python train.py --rope_base=3660.0 --lr_mult_o=0.949 --grad_clip=0.5 --schedule="wsd" --seq_len=256 --steps=3153
Each number is 128 + 32 x the weight over its row's rms, rounded and kept within 0 to 255. Layers, rows and columns count from 0. Numbers have three digits each. The size before them is the row's rms in percent of the matrix's.

# layer 6 MLP up, 256x96, rms 0.198, rows 0-255, columns 48-95
104:102137148062077143169191126140067075112070112217182087134102149084159133144126124130144128132153139079077144125095103141127152114124121174118096
103:098158114133051122109131113065081064152149117123109170079105176129091061143091038119113063153136087148137077111172140160084110124160125124150116
097:133079149171115137148095164138151123137126136110174100194142104122074125145153194132173173222136079095092072063110155151157108106109083150143124
090:129102125133145120138124120096125134083118147149094164210141161167137139098188092135118096106142137130071146136129163084166131129107088157156138
101:147127138116153109123102146128130113069114174117107147147151049059163137117101176097113130111140101082116182063114087137110152106134112216089060
106:116176106155114116117087137112109146202145094146142102184096154093114137122069120095116134090091099121137153086074144123129104187150106151076114
101:095140180138104151081099146117161109139089143111178161170144136167138166134146120188149117117149096102177095192134144141181121130164156071148065
093:180131140127124169086087116108095109107088140127093107127143178112071173118133156112081118108114122087098146168167096100198142153139146116140189
097:159147085108142107201160110110137084068108173176129143148167120148091168110116103110099145114074140150114161181120134146159086113144110086141160
110:119130116104147161155142120133114108169121192115130145152216150153117117127149184151144113132147155151167110118095104093180114150137155112119157
102:113130130142107125148117156145140105128093143139116102135147178112164134117081062112186096106094161158146100097108088137200114155184094134091102
091:137128120142209138127132128109113155122206148180150162088167190073099131102149102160126131088155121140120095103213145119124113126145108126147152
096:117169121122110118136101169124086201104096092135160142153175124119148129162212162149105177096144115221175157131114113125138126151123197116127088
106:122113165084191103168181149140162158098135106163111142126094156100131130184084087134135085092081177139092168151123168064146095135160136097124083
107:086096137112181139144151150113043135093081104137100139153172090168185102157085098117146074144102049140123127106120127106107119120117103173088120
093:130120126152170086115104117106146132159172074134149158128205090142122112133129095101126139158199169138156055136080089120137142107192100134091122
102:121189131135116122152104173123155135156147103091126183092137138059137150118140086144107217092148078155105171152123043138127080130110118130143095
099:130158125066076109115064113139128196148108097117136072136155091103102138161188178141119157102095132101123108137164156110082184105100153085154111
096:125104138174151139151098161132082173157187184112105121116171172184105136139145137111096113159139097097096188154116095137092084108111085169115173
098:158150133125149150072139255117145192148165170144104151125121112096112152101132139168142052146142087145130112143152167114111143082140108102107157
092:175160181132156081136166118139100138137088155136192113108103127128154158056143100083106138143155149155170211105178125087071132154095110077104149
107:093123112123131072090097113129086139137113143131129141151097148181178135161118149117077210150085110139153116087141180110060153120155136138187180
116:153106158209120095149154121172129111164132169053117116138112160120103107138171141119145125136066097112081148142164105149138151078112143115127098
104:152144127166147150124133105169101099112159100122135141104092136121112096138164081108100130109184157132146138182119142135164111176212111106134184
117:091185179093176205131168082085161136088160121069074090158087125140148177108123151108100135104103110148112125119088144171113159175132184136107164
110:073115150146096130095131136078161121167112104114081119140097102182157097061088128151088148137137058126132127151101121130086176146141123100151141
097:107119147112118114174146116127133054143182108221147124148204141192027176133125161124116137143107093109125143145134149087120146156135118144101132
104:181129117092072126102122075112139113172069132175164116094162170131135146148130090164100177180127146110142090172138160096125149118134102119141125
104:105165096102165122142136107093097132110153167177084168084205121150158200135125169110077168102152121131116145115159172153152141208142109117155167
094:094120145109134133184172170140129123146147180128113142156096197099130128130134121144084135193117165086085164103149194062078139146105152125107175
093:114101151121144109126163111126113193087154120128138091134131130079147191058063104112100134112109073151135074139125164168131110088049156110127133
095:140126127113100167174109182094147128166077148121130135115095108132104137167092189189144150148131137077178162143102135106095088088125152114155108
108:081132129102137122177099081135170151127148122112151134162154151108105069112166182077080082119139064134142179152102116122121101126153155155125137
087:108176078149162135167102063123103163104064100086158096102127178103157132131144157112124136112071143126154060178083120151127125140142170160078147
100:077098098089111116149113115131183129162133060073133121106145115145142134129098124156131149134114111065164100121078146226151152106116128140157134
108:191172114093147111161184112118132116189182185139127117207133204136123130165128140117135173135117112167192098143149169110106146096129177129094120
095:140143106103126109147089130144086120120122099182135151122135122124102124120110173146138173157131182152147127185101095185110090060066108143117164
098:104095083105124166152092142107074145082147132165065150103170117095067145128064130116161134122128172209135127198130168076077152110131125141157131
108:096114139163173127150129148142155100062137160118153084104105140112141081122088113117130088121193152154143128089108124158106163138137071112101138
100:160122182150085159112092113174086098121154151124129143132118096091125117134168187078103105103126101117076100144145107141196131105128095115130100
097:180159165146094125137110139115132129132129166148158145136119094025127129142163140078152084130100108052103119159145078149077076164147106140078144
104:145119137145180079125136103105139169134109147094163118119097142159122152156084068133144186047166132125132112067059156133099105084168124151162137
099:143165123102098124122107077166097170121169126151129209190167124096154105115081125125162116127106147117068180183116166179127127143079112139108075
092:212118138078099201141139150086115154098146141078087167111129135085138130150148145191110096137162127091173123126126148086087113140133155112119144
093:154138082083099130108169151116141108103145072141125182099100179112072121105158137127155133108177118091046119169097095186136126095152138113109165
105:144084142117138086142075109064149177105142106110133132191148182156097093139092068102158098092131131099117074163160097168159152079094134175094135
104:127128116170136141087134130104202120125052136093114132160168165094122115148093112151111149097091144134099115138181068143137074156126136215128127
103:122139093113144104061125135122131110138174142142172118206116135159117144112192083119142116092172144077120111088163141110106181086159141150137138
090:180133182171162116101106189094120140156131106131138060126128119174062125134134166089111060151101096083135133080100110108066184148124159142142180
086:152155075120142122075123195164179104160170087130135075094116099196157151069145154097117070125118152112169120128112156089083131107117155120149090
108:144098147061159135106158147166100096154111163066094117118114103078130158116125091085155098213132160092122148093112089087155137140095130138079146
114:082150202117179117087122158100134135116151140134156075142170149081109150137102111122085099152147107103114109086186132151196232145099116083149146
097:129138133141136074118163120121144113136135108146102134100119179065145142144107123131176115133103157098147047088130110153111086078037105148060147
098:142115059157137136162153106116108075131126135066134127107162092127106158166167128116125123098106053157177120105100130129161112143132131203114122
094:088116160125164063135090129094123163210128118174091123156180117129122070094101170126142132112103077140161146164110072155150152083118126165151191
096:152127161122170112171149093082142097099125157059108181135117129111143120139139169079153129138091091123050119134153073115119130116137099159131123
109:126111158124143073096151161092166093199150137141111118160102118109133158073094080165104172158159126052146113118148135167115172143200099166137139
108:206138089157081091185173110109110187135142121059065067135139162176148138167123149093128151134105169126137149128143153144111105148093134167164164
095:103172102142153153112167125126154121127140087137124142197137157097112156079141176128099148126076156095153130137095129124110122117132102153166154
093:107114066166091124108166081137110087133136114130112146107124149145111089103112116137125076161077117136132152157143162089097129145146125175147179
096:048185107115137121144118075200151117098126082135161147161102176044122151131159096089139108113127118109150076074147116159112063147164165146106138
103:167135106165120135136166184142162082156126099153089169104063051154084183167098156160117153130123142098119150150146137128150160097102075113096185
099:108099139071136092093179221158099174191115147101170117170125097083116082103243144136096129119153112056129141112129159125094128150120177150128158
108:104134083165121112183073150155129112147099114121122128162105073141117152149108171102106138131136152098121189147175089148128149094118139085114037
107:112159149159102123176135126132157175131095094149152129109125121156191134105152065157136125131110077056120124194125095156108145162118118128116105
102:108105133080162181089069175109081088110143133122071130183139161129131121110115149131122132125182114085100109087068166194132142108111140116114176
102:121188161107124143136160135147082155064129161085167109174178142068162152119135150147138126013062144091089091101080151136138185110106128168133107
101:106156129109109124132131108065149125145138160147086078140119203137113088086098102143122092104146142151118109108118216032127145130130123092147112
108:193123146079085104084097134096102131181134073128132070111148086134093080097091118092120158162079143112130140104103151144186194138127074175127102
104:160126129087147055128149184159154111178171132105127127135147112172113063111161140090107128133158134067156099134118133104193109127102097135150161
096:145065116120113158116051176141126118145145131144164169122155094138108102096088080107118142133132023104117115148122097153098179114111136113147139
090:167157054140137125154173102141135080156107097137079159139126106128161177103097198125093113148172168147117179196094108140114120180158187185138124
097:122196168173101102084174130155108121183126132116135072151134170118170107125115114137150161122145182082164133175119167138176084186123101142124099
093:153153131097095155171161179165126087150112139173163159145106157165133090139141105111111141109131125119082045176247113115109100125111116082146133
100:144108166124134082122144143121108184138173103104089106124156065172107069129129073139149126124128116154116153104106162121179117131115117172155056
096:115135168053174104123114142118126084125185124138109107186159138146126168075099121127113084150139100083178104120106121143134111125177108155149139
108:120130154140166179105169152130143125145102159109120119149094086117099133112136075121036126151130220137204110166109100123145145082147128092177065
107:120105141054108146088124110109133199121121078096081182116090157197144114130139165137159117160100148111158156118174132122213098131100135180107116
093:113095114214180172143162117154143164088080053124152091165111131154154089143090150109168102119187111151112166126130173199110132151153110128104121
098:139080090138097088146088124164131075082057159079126132096163091115149071159132115122124155126139127119155087098098140072167113093107138135078134
100:129133154102108199117113107114136042154105143114103126174126126127123140084061127143061178134075111136140103147119102124188082138074158096148092
104:140153096119151146136177159126118131181135074114063167091190126144155116143175119131091107130144071126139163113097192093106149148138117152165129
095:124087111100166140172096159092135115135126113120175170118167107122133141138114205124164098179138110121153114089059066096149129163158126144118129
081:131182151116134139101013125099118068108116132163078157125181091149105128127132151084134131170146133124076138156130147155064153107136153119150092
103:189069150158126125148093091120132136124136074158121135107153113131086199152132138114202084139104109120201078102135124069210111125169079154118075
098:158119128118144133124167167144127150103109186023155163183126121175115111077126115159118130139137117103157121160182122102131116151068115059140199
098:148053102077090115122111117126149124127135122131153090128140116153171166145111102093073056149116156078086130136152133075088148104112121134124155
099:129119123155106035174110103085160110037132124087101175103145170129165095162160116135118111094090128124080187133134132130112119155087086118082162
099:171153101106117119129172194158121137134160102114170114091200083132096124181115134128126159122173120066183085160166138136170130134088068131166131
109:112129148064161070132098069145140087150134151183186185192128158117101092103162099080126100156111133156150138134129094168156087088125153119165142
091:149140089078093186157121089060124030128158110115180099153114131107144130148077157076171108129167129128125096072177108144099130110112167071133158
097:145160152160159159172113143109185113157151175090121144138172100127126099052106084126078096191096145095097084112117071128176153070203072112137149
102:150163129119111160104118128084096160143126170089198151178155152081117148100168160158128180136124107115138059176165125212085104153138097141121153
096:103114115159163101069131129161119153130108110092116189110141066121120137165139095125135156171111125141142137162125098151117126168101192159113152
106:137097122131139098160137048111161102128106148124153164168123131106117142094127130099093132075135139146144124144141160193130090138089173156113052
102:179121126129088076128122153105120153158140211131203144165121142175110116141188121163146123145185096149139138168132073114095164150171115127200157
105:114071062129150174116111086101105129153123110135095115188076135143150129121143144147074184115148107137053167162111132063133055125100180069075120
110:134080140058183153084114094159141135089246123143072151153055145132104188121122168149116190119097083121150139113107145155143129132133123182067151
096:098116164099107081051090103151137113110119181080103115182113112147101183148172120095123098150120155173158133075122149134168142148160185161133141
098:104143115140124092090182166135201130095052114100095130125057107160105170095163149080131107123050088146186153114126180137153128143132142171136098
100:124117090146121114161123126095140160131096160093092101099081173110118066136133106079129134122126096084101122176113098181131135129167101119131109
099:112090115104156186057103124159134080108121085093104092160157149100091096121150127156183181177097138078146155121098085199138116046118165165095140
091:119158139128111172160157105139098167202098100139166114126116092077157084133133141147112187118089137162133143135119115103105125131147130128109097
097:101122155150091064112092132166091156105187110122107131154089145136110085131121142142124154089112105183133111107102148078144147118153098081130142
093:154111115170111122089159119137116161139177170139131082134118131110132046078093153074102070102159159138072143159161129170149151147090173075153055
088:114126096069113148122111162154129159152142126112166131098067041150146118147135171066197118139121144115082078112114097139110114143080141121150123
092:061126139201140151112105111109146144122102130123144079157138138156104142129161089132080105164161093082063130141106086099185126078123162088154124
095:181119152122118113070169131147147133095127069124143210132135146113149104165183148110097144158120139081096108070060141067073185144194154099102127
093:105123100104113153003140121149130112148096092131175080133099143163108088135126124111100145180127157173163177147142114123115124108182167158077125
099:147124194163144122167089151139081123141149119101108093101112124103144167147131148086066179171140084159142141095127137135126081169110123103129121
093:166120169152073108145074109205092128164101139128066081150121198161149101171113118065115108158155110071156107122077110152125139132126127054176097
097:153097060082118165101089168118131191106125081086138101063128148128133156064089145108131109178169187098081082130126139082092140149122187085091145
113:170151120084130178164149127143064112151198124155118111120154112111149209099135160096107124114104109095190094160103118147114120116138129169089098
100:160074094176090115149134164129202079095114151107115116112127127160154060097143163123183135143159139115130148091127092148154098097111142069108069
100:110154147100155091150178135093114176116086121099098148131083138092104166201152112185186159144110118146177109153069178132132188131106105132112141
108:128121124098107126142052107128150139145113183089161122128113137126129145116150105089143135117167095139183137154124121132125155116137191125144124
105:136207171191120135110123197155165115141168122130131101146083111144136105152148130094134154104148131161150104161102135106122101097113067124127145
099:105181134101146097166168102098187196121136116185155110091114147112114167133111118161126162124076057157113160132107109156111140185123139110128159
096:207125133170143127137149086036139119148125125087158113122061109167090153159154181104145165163116122154098121123169181102116162106115152182133112
099:124150141136172133092072137131178130148157112111081102182125110120123140116148074106079097157149161099115136118129080108125112060165086179123165
099:143125125116148068121168129084159109103132152099100126096156168090130175109051100104125156118160135101160103108132090089086164082128158143190145
105:111131084118127106129135139141174114155198153140103114124132050109187069140123088107107102153078155160137101077107112187170122134183141104147105
095:102100107091163125130172083143167152086149170176114090164116068124123127064094121118129166158174189163136107104122112141092185097141148146123190
102:145155107112094037072064155162148168149107145086154183179122058142122162073134109160066206148171102197082155142138157084135147122159172107081125
087:061131148080114091115137158149112091131095069111106102104148143084155153143098146103124157126139138126148085190081162112145130139164117112113138
106:156091115123135138116145088108090143129078100145065077136154104170110139086164150125156201125113143135195083096135122107166088173121135165098167
087:174138157111132126047147163122124127137104158120166174115137136142144141176153112155074137137102054106110130163152141156086156081149084112154165
109:157132180111146118124145080151109091140133157106145096139106179114142108126115154141129111149161140073134158164147113105126120158093132159054112
082:083118043132161111140203107170145127084143166101114147174173115143108097139077110088156147096147131185142169103115146073141148156158077154179087
096:112147138153113098104133127101080123100224144149082065127142152106082118170104075087132167103141081140073196134146154111133128124103139084076142
106:099168109141109156092102089127157098116142078129138132060121053157126110121103145143100148148099130063111163150098174127150169196109088110138105
098:085145106097194122133106155177097113103092158133142097136158079087134126126102105118154109122099132120134084131059124062160112140072161174112150
092:167081135143153134057103173135157127094129137141136134101140184124107093117203158134083085152128112175057113140105121148143172188136123089129141
096:153131144102127104122076086140135172085162085146087085152088176106151179111126137117166146118174088099185099112141120122137130164065145086150138
101:093155170130122109186182144104172202140119113136157140133154168128122104090083127114072146157154090180174134119120143074072074142147128119127145
102:121056145165116121139111133134164128126162099081111081129143156118144112115156107141155133119131125188136123065037138173209131141148049189141096
100:123133102134119144144158170096150139105027140098094135110162117116168106113120085169144126038134136159096171120123117158150121120173119145152139
106:122125160054083147160082108152167151151143075149104150118091123088125148187118119112078115124139148173143152155097199091145130187121123200160103
102:142159110064120068141107137051144136133111102160135082140135162152179099159146111119096133114147101137074110128142155105137202081164154117138185
104:100112130151064092119107125140115132134100201110119116123180178108145110171137144068173030076120113130158166119183139150182118163153145117150142
097:141152106128078117125151085172088140088152116113120153139032173140138184098148177099150137124173142142146130096109137163083085177176079128133134
088:134125145127165101102119067091102122160114104135127159133155097082139079140086176078160142145091152151154173157132059144163113104108148130054105
106:151160130135109124137179168135126086176107188119144087153105209112143115194148191136102114125144075107139108115118110161142119074136113096139122
096:131078137142138126096071175101089108145085113108144165157163104084141189103122130113123145129184100135152111116128120178106142120057152067180072
097:131130146091102133159173073121114085121116150116122147107096138098069131144124084140128177156082063144120152138148122175161172130070163118153137
108:170125063131166155141141085179102161162117109135159089152153110127091099191170135104115111136090180106147142196079135150123144161122165112143145
099:124122183086102148175143157183119138140127148119099116144075130108153123141169153155119149192119094165182100137127109105144097153189138131131106
096:162090162148169137124136177106084127203107124057122107150181077118130120174140149118137113129179142157123196142123166107143075106188147198095080
100:185150122128085094172123161133132148142160164094176117147128125164164141126120151105144145109182151053130160088085145074086083173126116092097133
100:129166091147156070149167108143113087050100176127118182178175108157078191100131143141137195164183147151126174122163187165166157116164114157157093
092:075156125160112126143086130160101148094101119068122171102102171183172188150167176131191139123112096108151101125064086127154119098051167114072157
089:148162085168138122099098082125087095134038137125175176120147128151097141075108172157164117143163127139122130080114124080131065101152151124091158
098:091114199072126150118142140140157131150159118126116129170161098108101147051134149149127104194149127078163102148116097170119115089137120127177172
103:065163144177127124108124178113130149104084128107153165167124131121154109185130091121134155131095139137137078136105131098127160089145133158145157
093:148156173120071068138171068127090161120116142109144178134143135139137219168160153116102121106094118157106089145121175098126150085126087184148083
104:117120173110137134098214135118136097114107119099133172135124144159150126101112086118182121143120184151105152188064101174192155125111168144156115
103:137084132139226131166147135123092179104154045113153108059087093145136120120095124153177147142061090106137129072177165168112121157136112142122144
104:156081166141097131177145192107170160130141100160086098162115168214119158124126118126147117140175127140121063153129126165097148149163095154080120
102:094132188081160078117079128086054128107115175128083097092147099131169096110107145126123144108127119123141142085154068101196149125093129193100139
104:138104107154149154139138102161118108165136144101123077127115136066118106149140100107094072105093153145152175084131124107082150119147093123083081
101:145128068151111053129158125124128113091115142146133130094148132057123114118090154159117154120105139129098083161122101111081131171136176108184128
103:104136108102129123096091093151169103129087148140095120168132103134111175196156087036073126108122158180142102150170181154172146130149058140123123
104:187094148198097126145065102120130114113165101136137162180125147088137184106124122163089188128117163111084092087190113115120116154155130182133135
100:125133156128055127086153144145140118152078140196138094156139033081115076148053108090064128103138096112120110138116151120109133079105176153125148
102:130149135101157134133143145074119117142085112123142118211174115193166129130104156151169115139120143166155141160090174124105136089116113162127129
109:085192142125132141083109124160157112106052148114125110205128124193141124077143121183127092129172113168157128130099106077077059122114142147155121
106:107223120148178143169158174089118152140104069086118096201096086171137171106130127134100092147186174108131118139107123110138172125161146130125177
109:157186151161116119109133129144134142181086094107152142154098109089132125089119120107145113157106121122086164139126108087072141119127076184159130
096:166118118134153083098106142126197183142136119143102168202133120126087118183117133199151110092152058149088106160138079136112143124121151094152076
111:170177116138127112121074086152129144157122184134168109126126118116120144146053100109219132171166139151082125159119080129118144119118136132172165
097:113131068179118181068111143163156131141052107128055119136153167145159161149139198118152131143106142124121097139104115075109167149131147061136125
098:103082082109128150104140015108178057144099094106166117123158128146173103137162091150126168134121073153128165130172150185138145097138112152128179
104:112130138136105147147107162102162153152129234123147098146178177121105116125161095129191053104101116165141067125113087112141130109115117084165149
103:109128098154142218131115121161154085116107121061098093116159082141133124111140164126118096096134142121109067055135119119157035069114172165172142
099:156097163078121178088147158138156165145124110115142151158048128141145083073108147181139082129165119111100055142189169094105092092108124165072143
110:065128112176159122069152134120090128049109095047156142093160150155204099089193092150130098094135104125140126155154093093071136218160083166085154
116:145099054184156117069170156173083082147193118158137169169134097061160136094171141145146171107161120117053132167135160165126072173126123116116114
095:097151065115126140101124113146164152211146104149156078079141129090087095121162134144115173134178103103106200135143075113123132143140134179167161
104:122182108092154105078101132161128139136105197134134165204129099105105144086120117063134078115149090086091163180134132093131144147140193111116134
100:115124143139122151153111111118069076114131103137089035129147163137092149153158137166112191153082083145102167123093167155118112193113127135146195
103:146086147112140133168075182092098130148102040135146119161120099151125150132113135155139107177127102144137102131078150204109061117088167127170126
097:142134075163113065104140116124136154122149131105114171078111036056093117145139128081178136101107143063130163129173198117173124154117143160110169
104:112138109147133104165108171119116143142131175143181137129130130133117158115166127112167057152139150111091147178161169152100118091117127110173158
094:101138087146155147127105085141126170136176101147111099070187169116106104079132101131144070118141109163059150165144087088154185119115129101064107
095:157101103130166135116147168119149146140152135125095109133141118225082105129168054143112083157138145092114103181141166175151126139121086141103150
093:093160182100160095139082104148149092074059158147052105133100107104049117092121161106155172152087185136116111186099096124136139075201178133108160
102:132153128136127120215128051187146133177091107128161130097083071104141145101109131096101116104143163104129099153132126160100127154136117120178150
093:157104090117103171138143211118118134096125149138116100115085183145121098088130162130063146185132153155086111063135128148156188122131122140116118
106:141099159104134091112136185114115098142086163115190146156098118205099171153059176152143133104181188074165162139082168079127095079194180129157097
103:139103086119171107117146096117146147082177142187128107078113132128115156131058155171122108141106193213168078101098161123108153086124120098074217
095:182151174123185107172126108073202129129151118089136117143146092105142097156169158129111096106104139144110099121126104110118205132147151215119137
116:148100090081206092120115154183104172116139139161138186137122120122101156144126108127076082151163146191122141118075104144158098108146107127167135
097:098109109115103122101121153116115153051115089117157079126163142127162110136146110172107130115150100140184109166126181210135110095146102190102184
101:219144167130142195168152111090145181150143058130124132129140132137119156090114107137105076130141094129092119116153141175108064158132170106144103
107:152147126192168127120203083129186135103134096079133096151070085096060113113096079125062137095142108174025106156131095142151139110072128197108153
101:067177106143135125151141181091155135106184059117113113107127168137025148132092087067103107139130121179186109096127079092159085133120097128114134
094:104137155142192135187150110127144168160111105147105121091152096190140091120172191091123142166099100130150128041087120091128157095125072153117185
091:128138119087108123087196153091148159137120116181161164129127109098133142114112162137140141119113078106161124154155121128037158122156079123105092
110:134152114148159087186120120120086095088117155142134070096090137122154070146122144093152133077133131195159156160133157113142107130046120129130093
102:128161144169130073161188146130226150136123160101157159119111136092147131106161126113118152188149111190139123090115132137113086169185114187149150
100:166135151128106132111135151169115124156099149099157178140166108162143146132053142150151084099153189158126101078086090146102110167156146190094083
098:146115120194128173090066131083150181116143078116095118069104130133097152095141153177134155173068139134159101104115176154127085148096084156140139
101:100128098104158105159112120140138079158117141184143153104163140137148095183109111177154151086209098090054169152121130081128174124176118117155171
090:118135178105112091165145133127154105152127161060186104121052153120148088140160136133109150120111127117127133124168063097121115141170152155098156
088:116107107053118145094098138141128105205106163169091049105129172178146137116081095144149121175113160128167170142155192133188171144128145122137146
102:101154149131114148083136080127110083078153136147123182161122156111106147137145142163167081097144119102116126138139123177108167106134184067073121
100:094209118134080140169156161147123092129057098107078136164135135109127122101144130129156148114132115106136124149076089116065124162119147133108098
090:125084153110129145161109163161152100086092128137111105135150077127140113140090105135189143157147111118159181092131121173163130097158061164143098
101:190122076127125097123087187074150131108170124199080116113055131171125162091180143161120157140144148130152126166088123101133187087150090126145086
099:126188092161132163105140197094129099169161151154142081203201127088166103107158105144139130145099146116128122186145084141154149133124102127133076
089:090108120174126095074153136147168126124150124115130090137118179189124121145099140148075128155169105120133122158120164087120186091087085118128103
104:117085120142140094197140142116096139163160110153088149108121131156146137114083172132091140112109067110118167163121148095133158121112164161122134
099:146120128151161094111132132133150126120124153111097104175123102169174130115186195147116157088129168134177145142109096144146135104075136110112133
103:121196073040143168127106160102186154143115182126175120121170100158165158118157083154092101151082091124158126047152120127151145166101151092152153
098:172143134137089111139212079141203127102079102122149116114115167180164168194093175123160078142151132123151102130138072135106162141138128136119128
101:154171087127099142067141147100131124172061115085137122137166113097082107095105162146160153115148121167134110110184133125083170152106153143113141
102:153066090087183163172138154143137127204109143079063115146139121125134106159112151131116086140154110115120160167107128164166154090130166158144139
093:116144122052165102154098107130106139157153103154178141145163132100150098122116069115166164079100164090091100158160174130122174107171108142116154
093:167078107108129086142107083141147135124104161115135135111137135127123027161137133134123140139089118060176127165123135110112132162127057180118133
103:101188065131145125119151103052105076079108174121170092107088213169121140196134110130131155162134102156152135104154149140073133126088099116085170
097:086116104137194087118148095154189118120126102095160190156101121110119095097086117174123105198147169121154063139107125111069128086122139176157181
101:152139123102132153128129141189164086106111142155177185153119151122095107139145129127146115080198137113147099119143107091177120149147106091106096
098:154136079106097127166153147078148080116078152172202155109047084140146105093130091092154139134134131149160128124173154083125058099176135123130115
100:155097149150121152159145090116112083136085198137124143147071186104175207177122140110113101136196106167073137134092141166085119134124176155125145
101:113159163119154118133137064153169075165105140171154132132169208103130151174036132167188159102143147118081160101137107113149149154135153137101130
098:122090172167179083106121169178107124178107133119161087105103122131143110111135065135108084152111120143175133121114150138130103120058144171139165
092:149146152165119130086138165139116111072088150123113158156157068070057102088170086126123141166167116158104108175147117132188177149107162141050094
109:149162138152160125096091102127112110073124140174143217165142117188108157118140130090122130136143137168146157148085165156094165075143172130140166
104:174179149113091146128153099206076087105116118134141158134184123176168131143148076142122152121167126112142170154082127084082142079142091159096092
099:116083141113073178138111136150088142124128127151057097152126127063096173112102159125122064135121155104126206118136097107109097155087174078150126
092:185129076103125101142087132128117109195140149087117125116085167132107164062147165105163104123150131128145137124167073091150102081147077122097140
100:113193148186126109126123140166154133171158180141127134164088162136099112127147089086076116133110132110089121178065108096104144151053155065150145
105:102100128150182130129077098090062134089104147142162129131098116139118185116097165095110190152110155135094110130110114090131112139082102129158136
102:188108151133110134108139091083137099153082136109068129144115100080120095166091126154144111196106122098088091068077073119153111124169118095107085
099:139137137120112154141112157150122146085137138114085126146115081121115137118114178104154130145106103082148126060083124146057105153095091105109076
100:140069122068135173121103093133143122071110169073114124112083137127198159121152111156151129145153083159132105119126097158174166146140098104146082
096:120158153147120151117085123177172149102149170121126096114092123107168136188071117106111159103099166100135153157178093108116053122139169114111101
099:162089118110154127123201161050169119118142152104143115092128156189113186113097084159127174128115161098164085134145167103093135082105127187141148
107:177123131105099116126089091069107124162080134121166184202141085140105164117169074131122164123149112168090139114145164110103135071147130106093106
101:121136080115138157149182184061121144097111134121117124103105119109140166140085147111174107127103089122179162212124127151085122164131154112156118
101:106119127147085077129096078165096130164128108190112099156183083099131111168181078150075109147104171175102124155131139151096166111075201199142138
099:177091152123174189141160125104112150118118134107126094128166143064178099161188068233060062096143088133114104146112125129145111189073119165113133
099:100171086132105128138142118171116157168105095204147149137067153108120123179132181112088158095076106099088125081177101104114101146103143135089148
103:183071184162096104152146099111150141088121094114113134094143153082087126120105112167122111087136099084127105094129190163116147142093168086106135
102:184115149102127088123123185122151096162137115167092107140157190105121097155075139153151144114188107132134162128115174162182130101183207083075134
103:145117045085108159114121168086143169080137153114104123141138073120159105141154155148131193109077142146070175127131108149100143138136138132130154
103:111122126161108124123149118055196138095122127102119144072131094177100134080135138198090087158145101118129128131119075202061153124135139122080206
091:123164106088140134147143088167142119140124102103126093142141126127145067198132097159139129111068073161129185128109107147105095178129141167176082
105:120071100109154094084169104153119061153109144137116131117134142122141139147140179138156127022173177138106150100046090135111126159123095124155119
101:110085122108173111130110146169110191146162164143154166145105173130191135100138153115031146114148139070111151104084122153176135142087166074118110
102:156142123096130134180133151100192141083093142166130131101134066077173108121113124089109146119140107116072087137155139159110120100121172141056170
097:172056155112116156131113139109092119094104151111121132180145110193104132154134144137127090071128088075080153146176135119142023132165146115167095
101:104134148108076158148101173141159111120123190054112115118115102112116130158179105123159127151145110030152137129131107074106126153125088161180133
093:132151127131117144164142153079106176155139172199148077142113207124117134159141160151162170163119149130134117147170086151094097065088089145124090
096:170138080075104156144183107098113123159157115080127145078139163168089125078061155123123121178158155146112098106128119129147137136132143119089129
110:161123143134163123105172097085160030153116090064088116126089144138093147149111139131114095116098067125115179121127118123189169165164147084116120